Part of a small language model's weights: 13 layers, a variant of Muon for these matrices.
Each number is 500 + 40 x the weight over its row's rms, rounded and kept within 0 to 999. Layers, rows and columns count from 0. Numbers have three digits each. The size before them is the row's rms in percent of the matrix's.

# gate: layer 9 MLP gate, 384x128, rms 0.0747, rows 128-183, columns 64-95
# up: layer 9 MLP up, 384x128, rms 0.0747, rows 128-183, columns 64-95
# down: layer 9 MLP down (transposed), 384x128, rms 0.0744, rows 128-183, columns 64-95
gate128 101:542514522445542446541421422442519471370446535515622470570532428492593492495579506528439464484443
up128 100:600498515428530450551452440453569494478498541464534530424550411460479446513489521467497473431552
down128 105:500550504457462458474487489436553451485485613502433505498465541479498419496501461406509454470523
gate129 100:513451544591511545467522467532499525522559506515444488522524470596484442488502500482442567441522
up129 106:495496505556521549497465553511417498416482569501503474529519496517479541509436492537516443499429
down129 105:539484481398506467555501505551529449462500490463512479514511493483453444487475511494451503490544
gate130 095:491506545514554509506427474479459428474522454603527502511444572443498496519475508520494567516464
up130 096:484469515534514494456487492440505527500466569510526550543498491491508491476466466442521481502514
down130 100:555529446523479551524492442537562425544538459447490472449520545524438533527507548545502440478526
gate131 103:421547508510506516481469481490460582488514483476510568547429461523545481475534556517505550447559
up131 110:497560461454518527571468476525529495476459474570566550519435546515513494501454492525511467498491
down131 104:450549548508598528495479485500537453525510502525465553507505479491534416488519483479552583521496
gate132 097:550482536548465427439495475550514525537510539450511493516450518545481565566520473457463596424561
up132 098:520523505520519508416554494494495514485529498488562441506447496463455570469511487521546510526519
down132 099:563496483504521518440502462549502579497540456534510409477424511533493563526449454479460473514513
gate133 093:517510480564473496517512474505495499494461517591558475598455487495505481468516491568402547506466
up133 103:476450443490487494447487502518514484508463496498556590447533496457494517508526475507593506475486
down133 106:481446455521448524537467557507520494575539491501419465494482488470518543486427446501549502462486
gate134 102:458585524500461491451502475520537512586551543462494499546477492442490430519477492539548518487499
up134 099:452534460539473480518534559482455596398443495517525505521511473498525422563452485493574402504494
down134 100:490450484460522593461611464543521514531544507466455541439507537582607498525468494522507512460493
gate135 102:494539507522529517438524474504472455483486529489549537472539466554506549498548481544538468544537
up135 102:507487556462513459538501540555475505504507505551512449549391485452522488517469549543492478490396
down135 101:460480438504551530497530479488472521489473476451528517496491466530502528557505505419530519526495
gate136 101:515513525615531499503549476487482521452549443562532552561489451589572522407464500434490521490520
up136 099:527540417599483524481426484505532521555525468525449477461471529512515444483484534461437496523497
down136 098:481587573547502456492472480489545554501506493578528574451521478519598539466451463518500496485418
gate137 091:486527508540472464498473498520449526501438477526455520527524500446493545473431500464454576487474
up137 092:472522500492542533439491544522478532460542473481536543462504397430608533491506465480575511422505
down137 093:512492479483501484494546538512574481557499475438490521496495533509553472587517499563511442505547
gate138 097:518535474529422502505483413470537478481550503496531524438539497456522458524490591540497466491476
up138 098:541535417528529533464505519471538508556536516515564559506445544564458500557483572390484523475508
down138 095:473465447471545578475483498442482515476531532480427508460519523420491447581510479526552495569454
gate139 096:543498460498387423524430451478508460565523542481503495446488464494586439523488511522503413503490
up139 105:579469548441453510524532481489429447492499465526547437540474486523527493510494502460520460446528
down139 110:493525518529516510460562448541530566442446538537533451428487450455500475486443485561500512430554
gate140 104:532517490481548559500466508481497497455584523530559528483409486476556531449520449470505462485484
up140 105:562498521448501523528408497535453511471531521487548500497465534471564490477512508506479468556525
down140 106:510441439482493486542506504461496519516525522556434532513502540516495517548485511571512497531493
gate141 096:475423523473475505505478496520533443480542551451519470498422528619493445510501471423551572538428
up141 099:479583495534452485442445499517555521465435509563487463474581474529454508500510481511486486484491
down141 101:532456502462444463566548471524496493501582523504509542501505512514563481501584526453471472510447
gate142 098:475531505508528534471487471523558579446452456537542501559469487550521457549503519506493573482500
up142 097:479447436485480503407482394444456470535474479525518481520505520480527535421533474494479466438530
down142 096:523553453488418526471567424501518536473554457526521477450477526431464584478466525531507424531505
gate143 106:487558567557550477458495516451536517503537521529467602532503525487473520509451463482485531519526
up143 107:502529507534523532474429565436518425546486588452503503497474514525502515491495437489439524453433
down143 105:564505502459493452461524526435460535521483520499506471530524529419476534494507509456487616496476
gate144 102:498496442506526529554498499574509481512472507494502499548480523512487518517495518517525506432423
up144 099:474488536487514516598518595521565463506544427534532524504553556518542510552532528554499519516487
down144 100:501540492555439512497508521455465455487467482523483512533534460499499598476582468571546425472514
gate145 092:463528511484477469453497415448471495384503501524538474490528464533507496466487549540505514480556
up145 094:521466503541494516556491488588504502503505537486524591486567467551496490551496492613565502503413
down145 097:516547569493542488536525620489506421469513516471526405483536495535539553565484504539479499467558
gate146 105:396485519519497486556565532449531492552477456561513513524438512551465519486484535479398450524426
up146 101:578538546487477470490471515566486477473569491459530412423542510433504469528474452538475525522553
down146 097:490481473552479501466525505556447431507548518475516487407457488514492560529459499525458528510473
gate147 099:533464487446532563416476503531501517528462516454483469465492508506490460491550503507439557555541
up147 093:577546503586550508478504451475500553518515501545522516519545548533505510517434442535605506571493
down147 097:500516460499524481514512491451545438554548506525460476536515479495532535609491549497461432458594
gate148 095:528489504494541463535515509506452438530552460516499443504504475474545472493481539565464492628507
up148 097:522454540460496511500470442402526528506412565507573492564551589539573495532554480533469470467544
down148 092:577451487471482519496500479530584432605487597534484464534510446490482527510454536472432454394585
gate149 103:528385557550557543448454439548495446491504499513537497549486538520479520512482462470520513546448
up149 100:523521565453492494500542534497522458565573591511465505528528514476524559453534547537551509536554
down149 095:461529519497468497505541483352472506489525458539478461529507505518514499571588476436534450418499
gate150 091:449574421500545427485484501452457466477568515461587498480464405510516514555550443461452507521533
up150 110:576525483508444420457535438495500487509563577504528421512463494489535515548517509445560545514566
down150 106:542555530471497444618502446516522514506577571522534546507476460446505515508512443418566516526513
gate151 094:558550548426491481523427421536580398433565506495504580517466546487553447493506478506461413437461
up151 101:569504502482490521493503503483468552441591549514525492498455494493580549500524485481583475488524
down151 095:518473428528479533498464492469491542511512512571476533524471477406548465517457499463467446551468
gate152 098:489476468498551551505522467500579465465489516454541486517477465478524520480490555527530560495523
up152 097:511495477596454549517505459571464477496503540577487464446483603561496545489523482439449536504535
down152 106:451454473514454431544557491517458373492527501539541443503538462456507519600468514505521486529479
gate153 091:546432499439499496470508433544462470465485512519516473497510406489491459536546454551553560520570
up153 090:446537440481498518479497455484533550498559445525586576473528440599492510540424492496535509490456
down153 093:479552604457566492534527481504461476519470485569470483541541538501598489499563530520436495520491
gate154 108:464612505479482534549538465466516485499557504494539459524497491569529567505488542459503475541524
up154 103:578491505548528487500475496563569456499410517546472504554442538515504458456384518473449543491496
down154 106:521456473533464606540488424541452472462491491485545506475481456485488498490416504449488486483544
gate155 100:485534578538486535546577533451454424416525505508527499516491492445490551473469524483532491457560
up155 098:546539546504539513487482513538592473499474457519476509492515536446483465580561545534516498521495
down155 098:458512450591526530502442514420593478555529468462484458463505472464493498556471496505444481496495
gate156 102:474562492531479513484491467522527507389533524532504541527556549475487504501426500528543465428546
up156 100:529493458464512526543496537513562420479451485476456536446459539442532545598557492498456493510476
down156 102:430498395531493520535555426516485546553567426505506516472584495484519546508496528540478475509473
gate157 095:554460573503495433554483479482528534493531454429505501536476500418531481518464441608497481494505
up157 095:467470492567488478464596557556496551459553515490441489561543565440494512510475489430481533512491
down157 094:494505574508507515491541489517545473472552462525496533535498514488588496544491537529518466527445
gate158 096:499554533509496447555465382475504438491460512560545537502482444501511486474423535474543492549642
up158 103:479448545502522550522437492547493506535596512438523475468526538479495479514414537530607450522532
down158 100:456529490457443524448470498526493514461541510475471561523501474579529469528541449398487460491534
gate159 103:468524532561481558495495456524494485427489506532469471529494472503576537567489455498467504556558
up159 104:502479400518512446516553513554505522528522471486452548507415566523519530471581493517489500470497
down159 099:592468559565498449545503524491434531504540498517465562487545512438505496455509466537480471502471
gate160 105:489437489548492445528460489555448502476500541532492517493480451440381515510433482567487457520570
up160 108:423532450507563538556554445532442498434505547498532471541522492507534451493479426459460553476542
down160 110:478535512513455508507515502473502509536502488463492475539487556468538489570473489482466510535508
gate161 101:540476371506532449506508476427464498471474442534523457566481467530538465597495498538515526468471
up161 093:469458450516522534482583446571497482482527475550474468499511490513495472444504472504467531499451
down161 097:451481458472507449504415539455459483509509499536524491525463500517490450521550480533498519446471
gate162 104:476549514488564489484443461487500517503530499501524607483512519564442558480457500483517523488517
up162 114:530518511511569495485509516501540476528485457487481512581535487508502508539532511397508481518491
down162 112:528421563471495522478478489533489449456477478506465440524572493499466553513509484511557485505525
gate163 099:445479496521473543518480495566483509457417407429469491530529447392588520462568526477478502531546
up163 099:455515369488489492511438448464490467517483542451480498466480442475581427528553518517510509486475
down163 102:441465521460522544445490524437470503550448509454520492505505465507447512533473531509487500442483
gate164 105:574540483511509447448510481487573463486577505550451517483560472503431477554511468446525504513509
up164 100:516438493505524494579496506492490479530516561521491424504541509495462502522459503494454463483469
down164 103:471479428531459471562507459489464566469430529505447510551534524522472448472532473492576517594511
gate165 104:510418452480401514494526420481448510512460545487554496444477583496485499486517477464556493562478
up165 105:501583492436428529520531453490527532510500465492479523447526534455475492506453473535505423457463
down165 101:480432487543608491495589482489513440491429470479515581465479480454478545484531505545539569550515
gate166 099:520517608550506490548516476496491556508505483497450505566432488499604486477495507507535527559511
up166 103:493443520392464501477528498496488419484559557475516427492503584487510424548423452489441519536475
down166 103:495538469485515517518500502515588439544503491517557510503459568512519524594453508478533504518485
gate167 107:479492516526544550548491493463510530517470488488505454512551519534531483514493503467548520467507
up167 106:466501525471450515571530517537469433506528491491525505534537433410575530552480539513485557507583
down167 108:490485482518524531565500463556463474467499462488527496506517553475529491576561539490494520457596
gate168 113:495449544517523535531489434441457447497459436473526515480517489535502491501457484620547508467520
up168 102:540519538472427485562471464515527471473500575467477526476482448503483503431490506504454450500424
down168 097:477561450498468525445539494497440492525482549535470489533449578527508429489508469567547496507491
gate169 108:520510528451491501450503455545445473475521470517474533400479497526535523470473472480508512510525
up169 103:431491504465514551498468485544479498462500549512490474524496570537556478497511491471582411477463
down169 100:491470515504452508517498522537506492504477522526523491531480500562549495485498578465501511526489
gate170 102:475477490416477462470565493498491470528540543616562468512469484572526541513476499518530543462478
up170 094:488515520484432494535463501523493504459503497486562495618520493486533541524563596485521515501500
down170 094:478457523489461533508518487521500463557434436526486530533447506456357482537475530475526593493527
gate171 102:485481459408508552548505552492570426543527503545456490531474502485511467531448513496481573516503
up171 103:506511488471539505535493493484458511545439433493490466447521541528556387460493519447508478485559
down171 103:502498472540537539523458423492463446548497443492490532576518432541589468526482482490491531456598
gate172 101:507523554472433397521452521526468445562524496549460506529512446460541434488541537563469512506534
up172 103:505529374493502515551516477528493473451409478448459551529477484569454497574514487552556497459435
down172 102:539501444428444403523518508551460473532462444452491564500481429512565484505466520507565506573459
gate173 102:461553452508579469455495496499515552498578517458560568532530453497526497490487520475459494492448
up173 101:458451454497485506456528457578492525517499483455456486516531472491506492548506596478540507511524
down173 101:531444443479555468563486537503466540466475512474469510582500486476439495466515519553490519546467
gate174 102:530541413545518431515557509578484516480457444552610469525518535455534512482488488481520521508452
up174 103:536500467468501470517481538492526402493444484496543527497524436543540453500456468545542566520525
down174 104:606496515486431504479463515522547454522509462531456523447472511521511429477454515515594533514537
gate175 100:481463447526486512541590543513473495533488513483560493450476477520474457556494468548506509491500
up175 100:501518546536490481489449419463546502560479505453544492481479472461565506498446499439523491467478
down175 097:471428486518502503497497485513589484435535544525528511459527467491483545520463493554518498458471
gate176 105:603533499491476516570507552496596502438551536452514449512501492485518501522551467499456463549481
up176 106:542468425498497474457516504577503561485473514551466532413589529509473480512482503526600511499434
down176 104:563519500491585567438494497515398557510539452523470520504531545489578479492486532557494538423479
gate177 096:429507480513505478476471542581482496486434518554446439525578516556522482493445527487517502562471
up177 095:495453495495546536499477555550460497513473531503494519414514395507445472438515458471542530486485
down177 096:506535562452366511527569475492515509474545451447538508516481527530465491508540462477530543475509
gate178 092:540490487449458457565556467490450500514454540479529507422533461488454506437537448396449475442439
up178 098:523499485481431531487556528554518487489510499502518581477445504439443511513582518569561435492525
down178 099:505494496478441504525477496488513525525446506538528450535517555554528582464503491483386444530497
gate179 098:495528452498436570447519506583544490522475491498513541494484485542515511515472484543539443563418
up179 088:433477477447478497432450498542534481578526492460502371539457506565484474510509466563487428440566
down179 094:478550475532525536600518554495443475453438470534517514520457483536476583508466521482487484463475
gate180 099:454574452488468558493535535522467575546457474513505533552534522514474497494420493482491399556488
up180 092:572580482534467505528493500498372517458517562520490500486468512529478486493508478502515484528464
down180 093:469423512512472455465466517525463486528510530473503530514528499469433573532527520495521620433491
gate181 095:489507475649497536432492473488481535506541536536465486522502536518416496503555490531484505504496
up181 102:542555457466504466429508483488436508478515524486489537509493463485554521482465472446521530597487
down181 104:475498588470536494500527491594516532470518523485460521478569481412476507539522521514501527564509
gate182 095:458469472484523503508467435518505529466529473468492514480487455443446487507462504516542469503483
up182 088:510540464485509477552434480562559538529442472472504411575488515484514459541524509501479498543488
down182 095:438433489507477543481536493453453547551474477459453489448444537499491527465459593477496544456438
gate183 105:546525413593495541464451516487486523529539454527492507533515499472430489517503539468542492523537
up183 101:453517464462404495508499400507535488536447489513463535465485557512539521525487459479424499515433
down183 102:526552562467431521468497475497425566569466402518490433477527543462511489474399484492509488473546